Weights of a small transformer language model.
Size: width 576, 14 heads of 64, vocabulary 32768.
Architecture: RMSNorm before each block, rotary positions, no biases in attention or MLP, untied embeddings.
Training: a variant of SOAP for these matrices, 3357 steps.
Each number is 128 + 24 x the weight over the matrix's rms, rounded and kept within 0 to 255. Layers, rows and columns count from 0. Numbers have three digits each.

# layer 7 attention value, 896x576, rms 0.0957, rows 608-639, columns 480-575
142102140115084171160122134118157111150131117086115149124181136108091135087035153168137128125121135156147125127178099146137078098057093143152093087135115097087103103108052139094143049145185183133130162090162138137168139140164120190114123118189186161133104123135139145144134109102081129113
127113144137154120120051128089115092090104147135144148145132192124179132142145104140134184104164127046097135156157124154129099033154106107080139126166159161126132168124157113141163185162120134136136121124187186108150152147150166104138174195140080073109214039080134145120141119115136087158
126080133127103112201101111116108184150157167101142104130102117164209085026140220081095081133089089122135104143143063015125181133154096138111153135111164088134103163136138135118105196099122090129126081127177089138111134173201081114112150177180108158211102129138114122129116065131105147113
198105121140144199115106137090123095083189120161096099144101120117137136163146138123144142131119074083135114173151144130068228113129177162134133101132114183176135105137191046172144088106167059063107105138119133165115131158180104194084150103130120106110129124109110115110130085120105154166
154183180153147149136078131126134155086115107146087137135130153118159079122108223149071169160185165136139132121117158090118116103125094133102142152166141189153168160110109110128154113111127126071121153110084149114164160122067096105115106120101096135141183139126152141115128131090163110129
101154164166144166079098086118068107152156144161080082109151125108136188148163093111085145182089150094136114091157160164111133131095181093130175136168146133146131149131144078066112161100134102185077121116114073088133109120112099164143115123129122139154131143090136088133142139102164145114
157185106159142151105089136128106085122158114129151131109074123177058168110174097083158144116154119142172112115102124085190115149164108183172044199131121134166106149104134063096081130165180165143150108134088148112146175149155109136141166181090111134154073152097088152144188138148150113130
104186129134097086125173132143119133159108116156125178148123108154174174124125151104089179135143101112132108150093090195102120118071111136051084136108140142120165138185153099144121060146082137124102105095146135129144114132089069127133126167083131175182179164093114127058093170126125140195
120161127147142167095124148176150126118094178099114126180098129152184117076193040146101112117131112164136130166131113069125111071129117077167159093120146163167124105180167160173149115120097104084112110099122086167090121143071074128126077106102135085078147100187165154157087150115153205077
119122136171123063148131147145049146068109104178098121146186146129097116117154141130125136098117194115163110130119146094146100137079138158170149126115153125156097177143096138016101104170154117146097130154172110110162071139110124099137151122102176120132148132125220184219147150114105167033
125137124164119151095138133115174114180122114140151100114154137154108119116124094105102108084134106103170085165097144100145112116109179109165157119139128146169127173118105170153144212111122123147122084126097172161090140120136203026109130142133126125150200149129109123124085097111152119171
134162069113194136106136180185095155098194145129097058118129150119164131145102021161107189126116119161077155153145112157181089151107089124102121110072108132128134112145086169144113132084154108098073175106098177107115125083083118122143192122149099106138130144072145113125139136101112106105
155124156134104125098153107107068094115120072179152134157068141140130126154119145154112145163143079129122126112188165198081110123080099124170161151123099097164126057174168122175108172176109132103148135069148185104141136103181172121135105090100103146164191076140122123097116061166142180101
041144076116097133182107089114162151127157165124136171165135138117153101099151135141115085127117109123056151122215124130099123174131202134150230143086197095109117168144073101142054190089084110142213159107173077102119128106123087184099190118116137086115052117100131125162122095126095203157
168129201157127123190103163131146177150122123108154119170118164094160147086074101198067140124166085097071118154061182124131081118164137137112055176125115068116187130112201131140157129147129130070104068113157115075117154157141119207181123171127160168131196088162142083148135179107141060049
152088181119111136128149139149135171135157151150096163122154106166134101122126116105139148113146069115092129149203092150114128088109090077105131096133110095133119136145074114141098084128162115109121195123074155146076046165071121114172110101146094116140117127104114100140111074184114165166
110088127145097072131181099163085044056162153113078109142084142122125118131117127147169137149166154077104116141102134199189106127165120150101170104134118095223217144153121162137091132123127067046122182123123173157100103106123052125149163092166162134155131178107146142079110152130103190084
144086119182127114113106156125075120163102131113131161136119071100106156123119180155083167109118165151072155092118169150077091125108116217110094099114135086147127229122088137110102125111105097161055171134136083110118197162099130190134168128155148135131111166099098127104122135167143166097
145126085131089084103070125136177132123140113175083119119157156139095143147145057116191104108133145174194150150118124138113158059121092164096149144129122139058106130154110164125117101161088095162107166104193110116179137159075144191128119161134106169184142173191184119122136120113120141099
171155130080083119150212137120152167195137109107170110126136158087149129145079143101124076118046129146056098128112132189178108135151121107138141139088144068161114084179129173118112186088102150120070091094183092199096156112083166120125135124115129118131095127125108122147148178157152108224
097108150159158189114131117091136093109166154076116123162134111163092143067153102116131193120108135083121177121151157110123153127106133186124122089115124169112093122100153142114083134135110147118129158139124134145102134123180183168131073117097130123118135197128153115112145082101130021144
119042112164094121122176089128144105198084131122130127104149115118099121158156080088133095118147132076119097144134115118147139105131180115144113106165099182180118174119162074124135146144161073107128201135129100128116176110080180112103144140137121096140127135122123083135129122155131097130
129106072122114070113161176112171132114132093159123138099098133093133190159141120110106085103155132128159117142207117008142114111165103101144134136149123102090117114088151182139177099098191156145224121150197125098131172133126074133166115162179128117155165104191168164159169157073105086093
060048150116151106063134124066145130123154148141100115111145116106060133109096017112059136130062112016132129071131133116114099158118155177205164056129120092098116121135115164091117081131148127164125107133067141089154077153119090078112105103119185107162035138146106113168134148148118170156
132141066133120167113160135186169096115073143162163112146078153139098115131147128084122166159081158142124081114095108111156124168116054191172164126146124102102163074157175138078150133143079122184179075120158206147127145130097118035142140176147150151122128159142112089143048139084171175171
127093179128162087135111132095177119110086092099133071120128122073168106124120152147129194117139144182111138096179061105230198159089125145065143092156106111071124107124105131138114126128125138137132184138147112117168102161096139112114102114173139139134159127138191144163171066118207167063
094133200129100073085136190106143104082154138104131087093142146136123111087055105124171145146123105101100139095134133127110111059129139116140158141136112103112092119127139096132099159116107170128111103137137202197184149160062179184111116127074144128129063141136135164101103146124187113109
069161116134116188126168145105151125167130131122156104140158109121113158193121133088157174156113169074183081083172163110137171097083083143122090154105110068090138159139052115139102125129093134167077161120128118139123123124131141041137124150165131157140173088139134156076131090117145154134
161180163088110098136140122147164125130110122197217111099100117111125064096101118122207140108161142110112151100111163145148138144143147162053176107153129154095179086179122148195170104145142114119142216122094093122151133142192207110092141153090174186159087109136127093153142099173110102095
160117228113086147153101107132192167129152135086143131109112114124098092133136074089191147136092072150147123127177157099140125140158143207149136159113113118147117145120143094084075172130119161151146151129162130139104119184167140159104183186121092138164147130119118116105116172120080075109
114201137178131141120093119143107142115167139172142148150159073071069131090130110107140061149086140152108153094144086081124161149091123140087108169087155141072141188146130103137068127112044148118108109131096178087145117141111121128141118092069088082155099148098136125084112109157148078000
151185111119114147117129103109156167121170085111124167141145122121134185065108164176162186122152086040106114142127128143136095113085100097132182157150098112169127169146184167133126128130090116141078109152130107156135137116148182161098098092109071170078110140138131154162142119180164127131
# layer 7 attention output (transposed), 896x576, rms 0.0852, rows 608-639, columns 480-575
153146143110118130064119143153170143137181109130182136078145144121155118157202129120114117170111120173143147140135169140105151142173125163123138174084137127145180128093124108193093163109114137092118126125138121109107116080088225070134119116149126172146055202146116127132094124161204101127
136108154159070154127121128119068154165174216098073074143130148115141132150069108189122133145116140131116118133085165091181157109102106189157150170089090072128098118107110172105150106159112089172119175115101060135132110104108098144116118106153127141101128139173167148157095184095109101160
128148153077118131130121101133139066095134131110103154105114127089145159156079132118152106167116164138111128120106089114096128080161190107169131106110077161105091169105120111071069146173098166121134183114136131061173134094106082162114119130124189108140108114098103112101140133125146184096
140124133134119150179173172138134143136105164097117129137128124088127156128193111099136157115095132160155119151135121135123110127142164131098135142073116129109097065092105185135128159128135178122105190103174174192146081090081148157134135115152163154100170090108134118095153099095093149172
159184151117087132122136149147087134143132135132128120169138128132156110116106144086139130098116149082159069131140126191102066147139116127112139099120106085152134115079153117176123141155139194093085129111154130176157154106096123112131136083121144212139112129135135106106103175147117140093
161117116128139166130094137106123187145132106094161083091141132118157168151084132110167126088184114160187107155095085090092132120211138147061154167113199201086099136161129127113108131137153128124114143127094144165130136136122174077133216146109161128119150162114063136075130157155133104187
129122098105118111107050144100155193127136141139099070133137116128145163083064173116148125118077103122076142082143099165139138097110228102130104124111128144154091088126125187128113096142122134130120079121143110114150110076120169108128113112172181146073212100123166085137116125117136146139
113119109108088062145099128141158079120093090119163159194054084124148126104104131172147087178128157122084115131096197084136082148193134165124146162065079108060137174147110183133100152181184156138122182122121124131111108115130181142151137133123103106133136105178156154157106160131161133211
102108046139158137101158121089070152100232157135173158137131139133107146051071148082118120169119157138127136138155083159108161175140100092115155170147107092125146164132144093141172162131145099152147145137082091154168152126165217127097142148126175169155131109127087154086134108091114133101
134045118097113138142167083128116135116086105117116132177103134158150077107130188142129111147230150160143130210140169140172108148120148126118130130100190156107107162100094125098153129120151148123120096142136140131106148123102128137091135150092096152159125161122100119102104129164165073127
137089054118116147150132119163124103156102175142131124176148085154124111158065124086121187115161150163134142104133135124115082145087139134160148137153101113152114089099153067120167127151164154108139172157157067126108119195147146142122135160110135092129116151104158142125173148138079166089
122094124072111135138071137139147080075115082074133199097109127156117098099119181159165111081082140140137106087129103094103163089091153102117094098136143162115126131083105169094113153113143090171122161165136135149179137108126137141153093113094098137138124102151130147121170151152100161222
145123135098159103141110148164159099163126168134133077090111134184155088137101140114139123148139123144075128145056052127126094112153134130104142110096085181160118151177098187142119149081074103123182125247142123196152134222127126136124198085122153121124062167156173159169078144135118130166
168114121144096083097110108168160137131149094142126123139133072131110110155126176105140101117132159138138170136149159128099154121192098133138119135120115146143156142118138142121160130134108193128098074127153113102119083158132093131104090152145145139086130140147176123128142131154106079174
142115169185121157112108082112177128106151170119155097105092108151052134099142152147184144108148106138123080116135180101059110105077079109139178033156103077116155137126105129117134154169146139187074158068106102090109121082122083148111157103145087115163097117094088167162194101121111062163
111134098120162151099197110156089151109131106118149139137117175114131133144152148095084145132214127140183145098112157133112099105133105123102194103107116164130106098128096114111168133174126155100118168130087156116102137112169093150150115115138155198101154155161116113110094178114133128161
131116106089126127119104097176184120111111120149148068118116052116134137107096174171133146134080143180136161096167173099102135129137082091145151138106187123098107156120123155151182143151124170136094080147146109137094157140162138121131181157117138124158075105160061146146136097149139126163
123157128072116086187116094142106127081084117128110108113083124149129176118152110132179095099172121136094131089141125082149200129106137147079127140081168118162141093139111146099146121098104110128153134169110116130194159077089127124174127140103082061179104130157125145154091077065138106148
119127110115155117127142157123167207131066129081119170165142162132118151149137123084105167167167151103097151072135118095089081164085107069199164166175139127199130088121136130147102159076075161158112151120149125131116101166138131110143130122136189095092071127085064157157127126131145125204
121145123168108209183105126165107108130112160167108166115162156131105131120151142181120115085135107141146152105093122115092108131130084140100086105110219123040129125139134117113108125082144107106137143089130137097094130158171191078125124128110083106157114140131183082131093057098142143119
131145113124148072170135121101128141158127108139160107127121147070213120109194128110111117152022123116127134129158128146107140097103099153167116119171109145108117094138143121129192153138134127143147160152139046144134131109095125131101173136116105110149167120136051083124195114102136136159
128161141071123136080134130154129108133126147121117110123117155114076147139134136135138128111157104126167135067104119155166115169106164140149124172117133131098130101159131105175097160113120132087118140119108088101115138113136126108135110145149170119124075151087128131108143135100126155113
114169127156122133133159096166109117151101107124108106135176124133156156102129095084116135121140080104135129108109148096127139112080156129144147155133043101169174110154067112165082139137103138105130099115152110147098161122115157078157123114116097068199125123126136111089255108143102127160
112109159114136120094128130119114107137104125162133104179115118104134170069014140117166120102171126124150183208171112143147114141149156121120101117131095077145126147128108097192106149114112164146127136138136127125102148136147180123133156169138132098118110144099143097122186156085140109137
117136126129168210131158117166055124069135189129110094130161112114104149140095136136172147141077098149137178121110117089199131142162113127150127120112089156094145109079142115133107134140129111120087171102120098147151150097119188121117130087133147183059145148214074127142185130123122173085
119123110102128158173140142124093157134107103159100136088119129143114165116196176094131096105094126093046149178049126120140140058159119148113078105110137116173129082129113134142132154155102095122148087110132128106066150123177169135140099150161111112110127076189099139133158155141164076180
139107098072136128172109115115158120171114090125122144116174156112179116116208132127123172158165166114134129151147116132147143138124050053112095118088118106104171137121123113067139104088098158152142109126103127131128119104159209108109078114128114102140122140151082087169093126158116121094
164123109055124091061077117137152196156104117051108136132147185130112149134129137204150102121155116123147120107166147153093117150166179158137138116079187112177088138158145153141130151158176132113098091091137145146127138149173131125120119128142124154109099105121206134102124193151140173190
118099122123154203096099125112130190129069135100101096144130095139101117173153082110063124144137150134138149104169169110113143240117157119127130152120087131123171122080116125085151162144164102152109140169183153164124143170161123100134187156175186123163147079106199123088135162158154105139
131140126107108163118159129107163156100149098108118085179100132148101139118146127101113141183092076167157118104118115181112096116206173158142109082114097149073049123106143137093165149141070099137133144114122087098137137134147198146150134119109159155114117133120150174138107143097120170154
132131187137110140118156131152183061143155141117151116156184140146172124124033112165177120171112136112130170175158106127105179155139113138098126112137144136133151172106135128128159104091148106134171062131120112147081133120140096139124198097158146121124136086113175110162118156141130151129
130126127146204092141111140100138149112097104150131151178114139101165124124189120097169175118106141153083118188094127131152121137159121076142140060068150154177163115119132136094105163134142095158107213114132126114114110114087113094146145141133115141119116108109129116100052122121171147081
# layer 7 attention query, 896x576, rms 0.068, rows 640-680, columns 480-575
135120135118111112125122105155134102126110139128135137107153111101119111165129129105126138151137117133156100175142160086151120143124123114125127122110121142147118107122126077122144123124123126129130110137131129141125135148119121129142125115114114135111108140119138160130092148143122129137
095151128142142106148098089119112155132122116115146111124122149128120139105154120117133142137103149113127091120149152138073148113128143147137133171114168093130124136153112145125138173129146135118136142126125138130126089101124102141140149142141138118117131136154140131094116117091145105129
145140093112117103143112107143125123128114123127141146121130107119120094129115112142131137146127099107114141089129136133134125128167140103152143131126106128114143120114109108155143129114158120124121136140141134138149129170101132140146136137114125129137092143147139119116116147140113126123
138124136138126113122124089092124145126129130146137125126112122128145119110126140104128126116101120110144112106140128128151124164132146153109128118150132153130128170121121127126119137118146135114147108131133126128134100118129107099120129107139119128138139146150139137100148112133139128115
135131106141103118104126132156138119131124124124156126143132108145119111141129122134108146123154134139130153122115142133146121142134115118111121127141133145131127067147136114109117137136136127135116136123166098130135151189090154153138139135136134096135106149123124116150110157163087138143
131121126111121101144110103127104134134117139154148166119126122134117086141119110122110153118129127100106139126139134115136119139144126144138143145131167125099128151107113108124131148111150123127133101129143135126118105106122113131129134121147131147150106172147117147101109110096112144135
125128108125104109108148144148147091138132107100117121119151124134126122121102126157133143104106121155122129092096155118157150107131104092141133113131107138140141094142140152136099140098121133123137111150092124123159117135149146150121140152104140120120115116122124122153114140148103133128
111135139129134104109134117104110159126129155143141144116128130155127110167166117146102140114113112109140144135146136133118136143154151135152126139093164132132118126131108102130119137114139152100146142146125134123128112128098111127156128128138152131146099150140134129120138152133097166103
140138121169154135148138142131123126168162125116110096095125126098148148130131141118163108105134155171102113125119139156136146112098108126158150104136125129142115139135141141127116095127101141134123122112115133135131142083171137108105148144136118136126155122134121108149146109127143133135
099122129169153139107131146126127110126143144137136124140112123161122118119143138126124139124123119137145151148119107153108146121118142117138137136117148136119130101133140144130122116103138112130136126147112136140120119163133127132140123121144133135127136106142116139147138152147117126120
136137135118145106115136122102137114146137128123125129149161144142156108142135121131140088139140142108145129144139154136135141148146138119116119113092133146111132123165153130134109136113129114124120131163103107111091122182128130117106116113118125133103156093121140098160122145169118113129
103132134130130125126118127140145165109122154142152168142088142120126145131156140120142110122134140121129118129129135118124124146120134163115104138111153115114145132132129128117154142108147137156120149132174110136129106169115109124120136156152132114122158123126117142101136118118136122137
125119154129127166157127153141145102128137109113119102118144155127147114121118130109148100147145119126138084119133115120144146117136122092109125070128100139143093121169130142125133104126096104109129098119109126132142120134172150124089123123137119117101139089102112091166135112129113136115
106126116160118116112114124147099131123124121111129175149138110150098142108156137136106142089132136114107139131095123133134108158102099129133131135107123126114146090147138124112135133107164127122109148095159107132124103158135150135150152141135137133132142148132134153135139138147083138131
139134133146130122132148125117116087144144127081143137151149148126167130114098121131125138120159144146131131097116135152160145105091121127121092100151090145129106139145125119141106111173079139138135111140102117110110136101148134126086136096143133103120130076122149072177105123149129128118
086137150141138108097135157114110076133118157129153129144135154150125116142126110098103140143138113104123121122100146135122143151109092137114104141142106169115143106132145140109134119083161121129132135146134116119116111147120119147157127130099144130142132145119116115154142116138111139113
098133133149093127127126154146119109116127150158152193137116128152136149128156138135125117119147113127142119154115124141104132146144118133147135142095177134123145097116162134121123132084163130128138148122167085135146142147112149106136157142107110150138132211134121130093153151144145125123
143128122113128092099081102129121162128140128155120145127115107130088133122143152177107187094108100117156129117125126120149098162123128113148131137142140099122152124114133125123126153140137123150137120119149148135133104133117102139137153138135107102159120162147134182105119152112148122170
150144118127121085142110139135156141152120180140155147130126121108098146116161139167114164123134137144134093123106117124144131164101113130143133164143125142123138133138125134128139113117153120119150145119122119123128095101122111104129153131099093124137137120126127152121086122103123118153
120128131108130122089116099119119140100102167151133162127135101114112154113159134161107146106134123102127128144147159122110118135128139135148122134112138078131130114148125137139089141087168140092154124124124124122103090148112096135139145149135135114162105172120103150135142148107129113167
125139127101144112094090093087123113130123107139123094131115124148118099118090112127108148135135117097114127149142134103125148144147143107133128117123125146101124118114104118111116130112142141106125133141147157105157093148097112109136141168103126145149105111141150157140143126089106136113
123140107077129126158151096117108126174119109120123119166090155106153135146135140130150141111118115122147133132149137155172132119127155148116115148125128157150096126146110100147113097173108145155130171158121121092123175135103121116090114110134164122118120090167145114108121137156126142077
109117132112154100133110114109107123133121155126129164090127138149149161135170148110158134177150094093124142096149111142116087144135127119152102128135118117093148135134119122082109118141119138143107129105116134093122152166128068128132093139132104082172107121123130113148154156156128151109
131124118093150091136103132138095146145098124148100131131120126160102115145157122177125099116091131126142142135143138121126127124134142133143129125121150115114126149129123149098115113145115120103114118136106123139151124107133109139146133120125169127111123095132149125097138077142127138119
150135119167152133106152144122115163142081135128143109131136116164100128142129157118126138097113085133131132119116144143114108135140112116137156107131149149138147114119107149105149156138149129134130128105117114114166122146156157119155144110131089101160191148190134109118096161124130131163
153137153117121175104119138154163114128151085104115138133156113117132117114110091121139157088131141114103121109095116111139123123146101139078138104186124130159090138118141135124120152153109130178138149134117172140169154150102116124123114137128094127119167124161168138142128140109150139136
181118103116136131116105107115124176113102123119121120134174115162124134142109133068128139120136128140134089125109135149122131117105116087150141146139135105119102122114132135125109139095171106091137107095106102113111112139148075165208127152089148185108108148149115147119177142123110177125
113129153094118115129098132120107148126181149134136143158112154153121133097111117147113147123110152123123134179122153131120148132122146130149139120110123089145129102098127110120126131080158107097162174089106123134152127132135131150129148160119137176139113124111128153130158124122105131144
111158158119090101106110149130077079163087117115095147148106145121123136140192130157113147153150155150142165175111096145115134148152142106123151176128084124131159067146100137114087083141126088141164167105144132132137124182141139117126153092138131161092100178078135069151123090161150108137
155137143087080142171102103093140093165153092088104115133174104174130092121095120065139106133084147117127114115165091135141179131114104166095120101114053085089170123132110106118165105141125109116140102094116146119139129103125149154110140121123142183115124188113123160108128144085123159158
145116089114112126148132146138117135117095111163135115150109114154152101129160081112111147152165130111126134122150098033150119134121148132124161155050128107146143109152125143083155122135082132205101106127125145129143136128127145121145161090177112103141115181105154110155147146139164098137
138102162102195151141105149100110135121137163163088121119136127112142146095103181119143120163135147146127061094094105137109116109134135105111056096145178155144152148140158151089118096078176107161099169089151152171109115155133144140151110067108132117158103179082114145117099142152143080121
141109154104139139118118072138131124136118121114161087183157073188133134143164124139148069150149126106128127100113123150105122154127143170117119096080159125144148120114169131121135135146198147175084152163147111107173147128114182126140141153055090091143198156133136117143103109131176140134
108134123160135114123124113112125109087120157123180094133073165161133162088102093139128097096109109134131107167112148124101107153145160164070150113142104118136109148107121144125155126179132169083140144123170136168126135110093161118118182156109119140142146105118164094159153095148107109134
162142157118100141109115156119122151142099074095084078146148109206089126137091181099159083163154153128086151126125138114133123140120119098188122078122149133102166139144163134132135156157116097151158146120088128131162116110108123147107143188075154121167147113148138132123133113207144124174
110101152131137129140164147135090141129111124157126167084144118089136137118138150146121150118169136119145132140128138137101122095100097153142090135128160153143113118153105150140110138135146137122139151098148097133185118105103115138140160126100117113111176181094118103102168154103122101098
145095103049138107101146129100151071125126082072116132120203105135177131152131126177132094125127124170118069155146133176118158144110150126136187146124165120125082111125139167077084130171133155149091162094097099113134163109166147168093114114196144137133121110156107106151134117147134126132
069182151166161096109139145157117120201150163152155145099106143200104131121064127115188156073149100119071161130174129100130153156129105153118150172136160130116067096134185102093147096154155094128147142095102132114104138159095138109141157112143108119084163119105182151183142135132086112145
106112123124112132113134139147104139081170104112100171153147171155132142119157133119149139130152071125095131106118130148108108111129129130127105125135150134146077142114119086100127125141135117143123107180070129162180182073149131124138185176139091133130126139184064168104157126087129094163
130106143145116139141077147143137161161135126124143093109160073116166161117114117135119138111152146165155120123110152149129144122120161145130144148105123127102122196156137156114136098135078140103211124131112119106114170139144099141133094118085168131088136106142096163125130115099106114127
176113119151180110125151187103095120111117119114118098140154157094131122169141116107113078072119105124105110118169107134122155148130192128142127149120192137145156113106152160134160108137121124129165117156101113155134134145125139105106136101144108123157122109111118138104131140117108123134
# layer 7 attention key, 896x576, rms 0.0701, rows 640-679, columns 480-575
123120127125118129117082125097137125135143126129112133129102140129115144105163126125146105125108121148116139115102092140156139132142149154137159140162134157108104128145152130107107092151142131136125126127153135119105137117136120148090158130138137133124108103138145121118131152137096135110
135109136129099179115140127123137111123135156117124143131133125132117107104103132135129120118124113148124147119149138107145130132116140110125127073135091135120142112123131110163099145130130136151130117128108125136096138142105146117124108125111108120126126133141125130149145132127134123135
122118141106103129145124114083136135137119118128129135138124111123120143124128117111134136102142147139143133132106158104112141132106152118129161119124134119138120130130114144138115129107113148145121134141095139139128120139133144127134130134148157113138160106115131109140124132120138135125
134140107134134123138160143113124098123129168143129110125127131138101115129121105130122146131142136120119131095145134116112128134117131133140117141108132124132136120131129119159149164140114128131123152128121146126134109117096121114145138136122148108138119148113093163135114122131135133139
156129127129153131147132140113127146130122125132128131117125137111110144131125133110148119101114138125137104159138109157138116143098136149143134142125109144142144169114138134129164089149110132107132093123097134135144120128155144124099110105132143166127141129122149060126127134138153113095
123138115128117150123142154148112094112130151112125092131121115127120138117124146096149109123134132142128113127118148123115102135123119144118141143108137150142141128127131124133125154155127115106123107127118125119135114153114108110142154116106124125139142131135141166131134140136124106149
128114130161128147135100131108152132142145110151118129124152134129124093134147125106126137117121124137125112134119101145109133133121080104121121139154118122160111106145121119121131095110119107136118115139146114125119155140137138145108146110172140104091146100138141108127137146135121154110
136144131152128153140125148131123105130120134092121114089112111106127133113107130109136109152115137116153122131116128079124103139107145135126115112114107109138141138130125126137129133160141121152115121115109135152136123161126122131121144139101135095144146129122118133128128130100114091149
132122165097130116114127120120116149116109109145150163142125135140114125138154122168123142143159093065156134115134133149122126132134109114129113132143127118114150109122160122148135105123126118165141118136124111115151142132106127132131110101093146143118120115114140098144169106112121149138
132121129083117118121119136136133123115112104117153086133141104127132109111141107134164129136122133142145129117137163106149126141107126156137113119122130100156161129125122139162118112124145131114151126130141128140148128118119125120125139112123101129128137130129145117132116138120149105138
163122143109096143140114143142116133103109142139127088110109095136114136121138119106154117122135135147132120123128122112138117128151145135159135135140143113142133140097122132142133115152161121105093133124129124146128124143131123128133125132125157124141100100148138133114127158093133125176
112118107135120134118117134107147152135129100110122112123126146144156081116100122108139110125133133129117115129104116133130130114174154109143140132100088140117150131127127131121148101113128127124146111137171126138114108086147137134168124138136143150159084133100145161136098109118126148120
134135143114123131160107117150120126129125129126137135115129119125148141127157121152120114135120115127152146143133121138137124121109144132141124169167137139131169136127140131118127104146147102128116146151136109087091120159108108126122138093118151143107127135153127113103117130122109135142
114133109105126114136147118107134111128106125136157105156113114099159146148112118126129116162132117128136118097114147116119126120108132140116104102116128128135142113118129114151129124157122099143129097167124138147116107157127124101113151120125105120116149165093128149133127118122155145147
103119121171121141145113126138116119113137123145146130116158141111119125125129119119143128107106147139131124125110136090126106161148161135147146138131107145150131143126117137139148094130101161111112150140135138122131163128109133133122118150116165147115122123139139118107153133138150115119
139136127104093164142098129115152128124138136095108109102129108111122122113132120117144102124125146118134142133123100102130112113173153141123136115120125115118119149140131117112109137146120148117112120112129141116111108130147137109116149121148141119138139107135160138104126141132118115139
123135120113124148139125121098124137117162123112161094086099146082115113109129105138134129144123169116132157116093101126113138132127119121119138104117119112155139128126131111148134126158142175104138129128112141117099129146127116132151133105155118162146149102088116149171125137153136142108
087148124126119111145137144098164089115135106099129111154119120122152155131134118121149108099137118122105120128132107138100130103150116121132120146105124125128108103131113156151162168099142142138146107115142165177167122139135146117146119145161103143136130127142121161171109104111142140126
122165096109133127107129151114122102097145093120096094150128114111123134131108124104138117099130123104100126163122104122139116130118143132119149098112120150119156115102115129111179129117072166139089115135134115127136104122090156146117139124149139104134102108143123137113115085114137131103
130124090140107138117130146156131086120113121124124114098131131116144098135128108103122133117109147137137129157136104106114113130140146125117147141120093159133135153133126114124133111145135150141127133175150132091111122124100144130178139162099110155117113125109148164077116130150126151131
167131140165095168112143140145121158104175127139132166123123108126106149123144145102125078112094116130102114102135110130130094142142132113133107137143119112128127122088155139125153103135180127134128126121132116153120075097123122135156121127150115142128120097086146127154136106124114140151
124128127116111141134111158134157145102117103148126147135137147154134117117155111154126158131109135124116133134128134145099105125130113094143134124100149123128182137100129141175120123136135137111142098160188127134143112126136132134200150109136096156127114132122140090093194131117113123139
115157121147114118095119127118145133106160118129132112106135135182143098133122106104135138138119110141102113167126128117132160169107152128171159123088103132139124145120134148143123102123112134124107109158123122146113141091126113180151127141141114138102153106111132132160132132136111149096
098112154135147105140134122143157142168173166108132143134130117120142134142169153103124138140131069146130137096120135145146116137131109131138121141145118113134127131133139140117113133134129106145156149087122132145163143121148145141134128127095094159100149157142126104149131153140087153145
134120111161137097150139135169106147129086130136152136133149138106089143135148124134112071138087127123122090144154124154159106129109147107120110172135134119122113131182146133090105072119129103110119116114113121137133101124143098139144134144125127137132088088133152138129132122105117129121
111117113144127136134165150171132107122142120127145105121179112116163148145122137152118112126143170156110100125107108130125109103130112130133114185118138111134144121112107132096130145151107143162099116141076124093127140080169152105126164115145121112125155114154146127165080106143147134183
134132146159152128140108138113121137115142085136147153113136158183136139111149127122165112130110159126158117074121133102111145128138128126151125079125142131134133108159128139123110147104157098132086146107118113132114148197109136103114143136153198102158145121156138112118131127146143118152
184147149141140123096151123119123126125139143137095165096127102137142157161121086096113116107138162115110141165119192125171128181112107104110129139132091129106085144094156130149112131118142125146158111098101131177145135119126128160115149148129163152093118071118091157093153087103137153157
089131132159170148147114139149077099119115152109132140102136130113091105197118091156110101118125152085192145157105105094125087167150080134108188129172149095133149146128158119110122111156165127105100127164092129138146141123103139127112144123152129129108086157123113114124143115121128087125
107136151087126148161146086113070136160114110126101090128142171134096118124181087127122118123133103112134132122159107086119123131149128100090108122093112105172197115099130138163154152144095122151119125130103081152132132110144155110125120120121135156076118156096103128174131115139127127147
102159115137085105140126163117086140064102103110204105140107076159133093134155125159121149135106081124110118166124098085095127146172121137143143230085156103140131092090079137101137068139112116109122159153167139143096105104119137102117178145199107092149116127110119129124148106145180130140
154139116141180168182126152146124188126201135125163116116170126126109081128131133125120091117133104143131071114102131096140174115093135108119154157092160126100088145134110153114126093116137131152111146142122110176111141181152116124117105168155107099139086173159145141123136076119151114094
131159138092090165175123095140141151121118133140130139173141072175148110129117098114210120122128141119166097075100152150123173171106191132142143098135145162148143094101158116075167122139121147102111140167161102080158081165169146167090120105099142077138141153172171166096109140173153130146
131100152139192127140150109076107117125137167120153077124101176142087108109126106109160117133144065109086138190096121144097131138139137163136085168138119144131099161148101124135128109124083158123124111153125112121131111077136164085148132115115139130090177117126091116101129090122131081130
173124144072111150101177122125111141097141114118092112163096088186106084112129142139148103113133113116107134157145147112111088121125115107140125147144097136068076146123154213130096103149128142131153140164092142159141146177081153133160144205096149092187138114153130125132141125139113136124
089143109100070131101129111145116136082102121088111171139108112148146130157110147133168121133136148142104183121144155139126139183127123104145109112070131120161124127168151141163175124108136127152121114112144138161175134098115134153112124185096151120120112100091092110204137116151134136135
131105149133161148137153084096140095107096180150133126135205097113165175137134156090128111144159114141087096130153164160138098138101135147106149146138163108136079134165138177129101136172104162144113162109145121120119144117121136149101114145195170119095154137170106102151090135178080095092
136148087161126129137077105112150086158156148148126131162109184197082107147131125142135115128139072143090113146174135165175132146143126175151127129150147115092106149203171118149110131160153093090144153108116125122079156092100109126106164111171130130095146064115174091140166129158102118138
144105127144120105142105128152116156123138119148143126122132070162089134142117104159151137112082108153152126086144115139127144123157117115121142116103148096139079124119151138091134128146098109098111128193147157171113169063157138150099137142132102097114087134106109152119174098109133111146
102109115168085131124107127160118101120156164119113147106152133121158193108101183118155113111112165118155116105154143156128143116110080140198153108155119140082110145117194140139175139156104117137162111102098107121095110091158126145137095093152114114168118067142113145101107064155116128132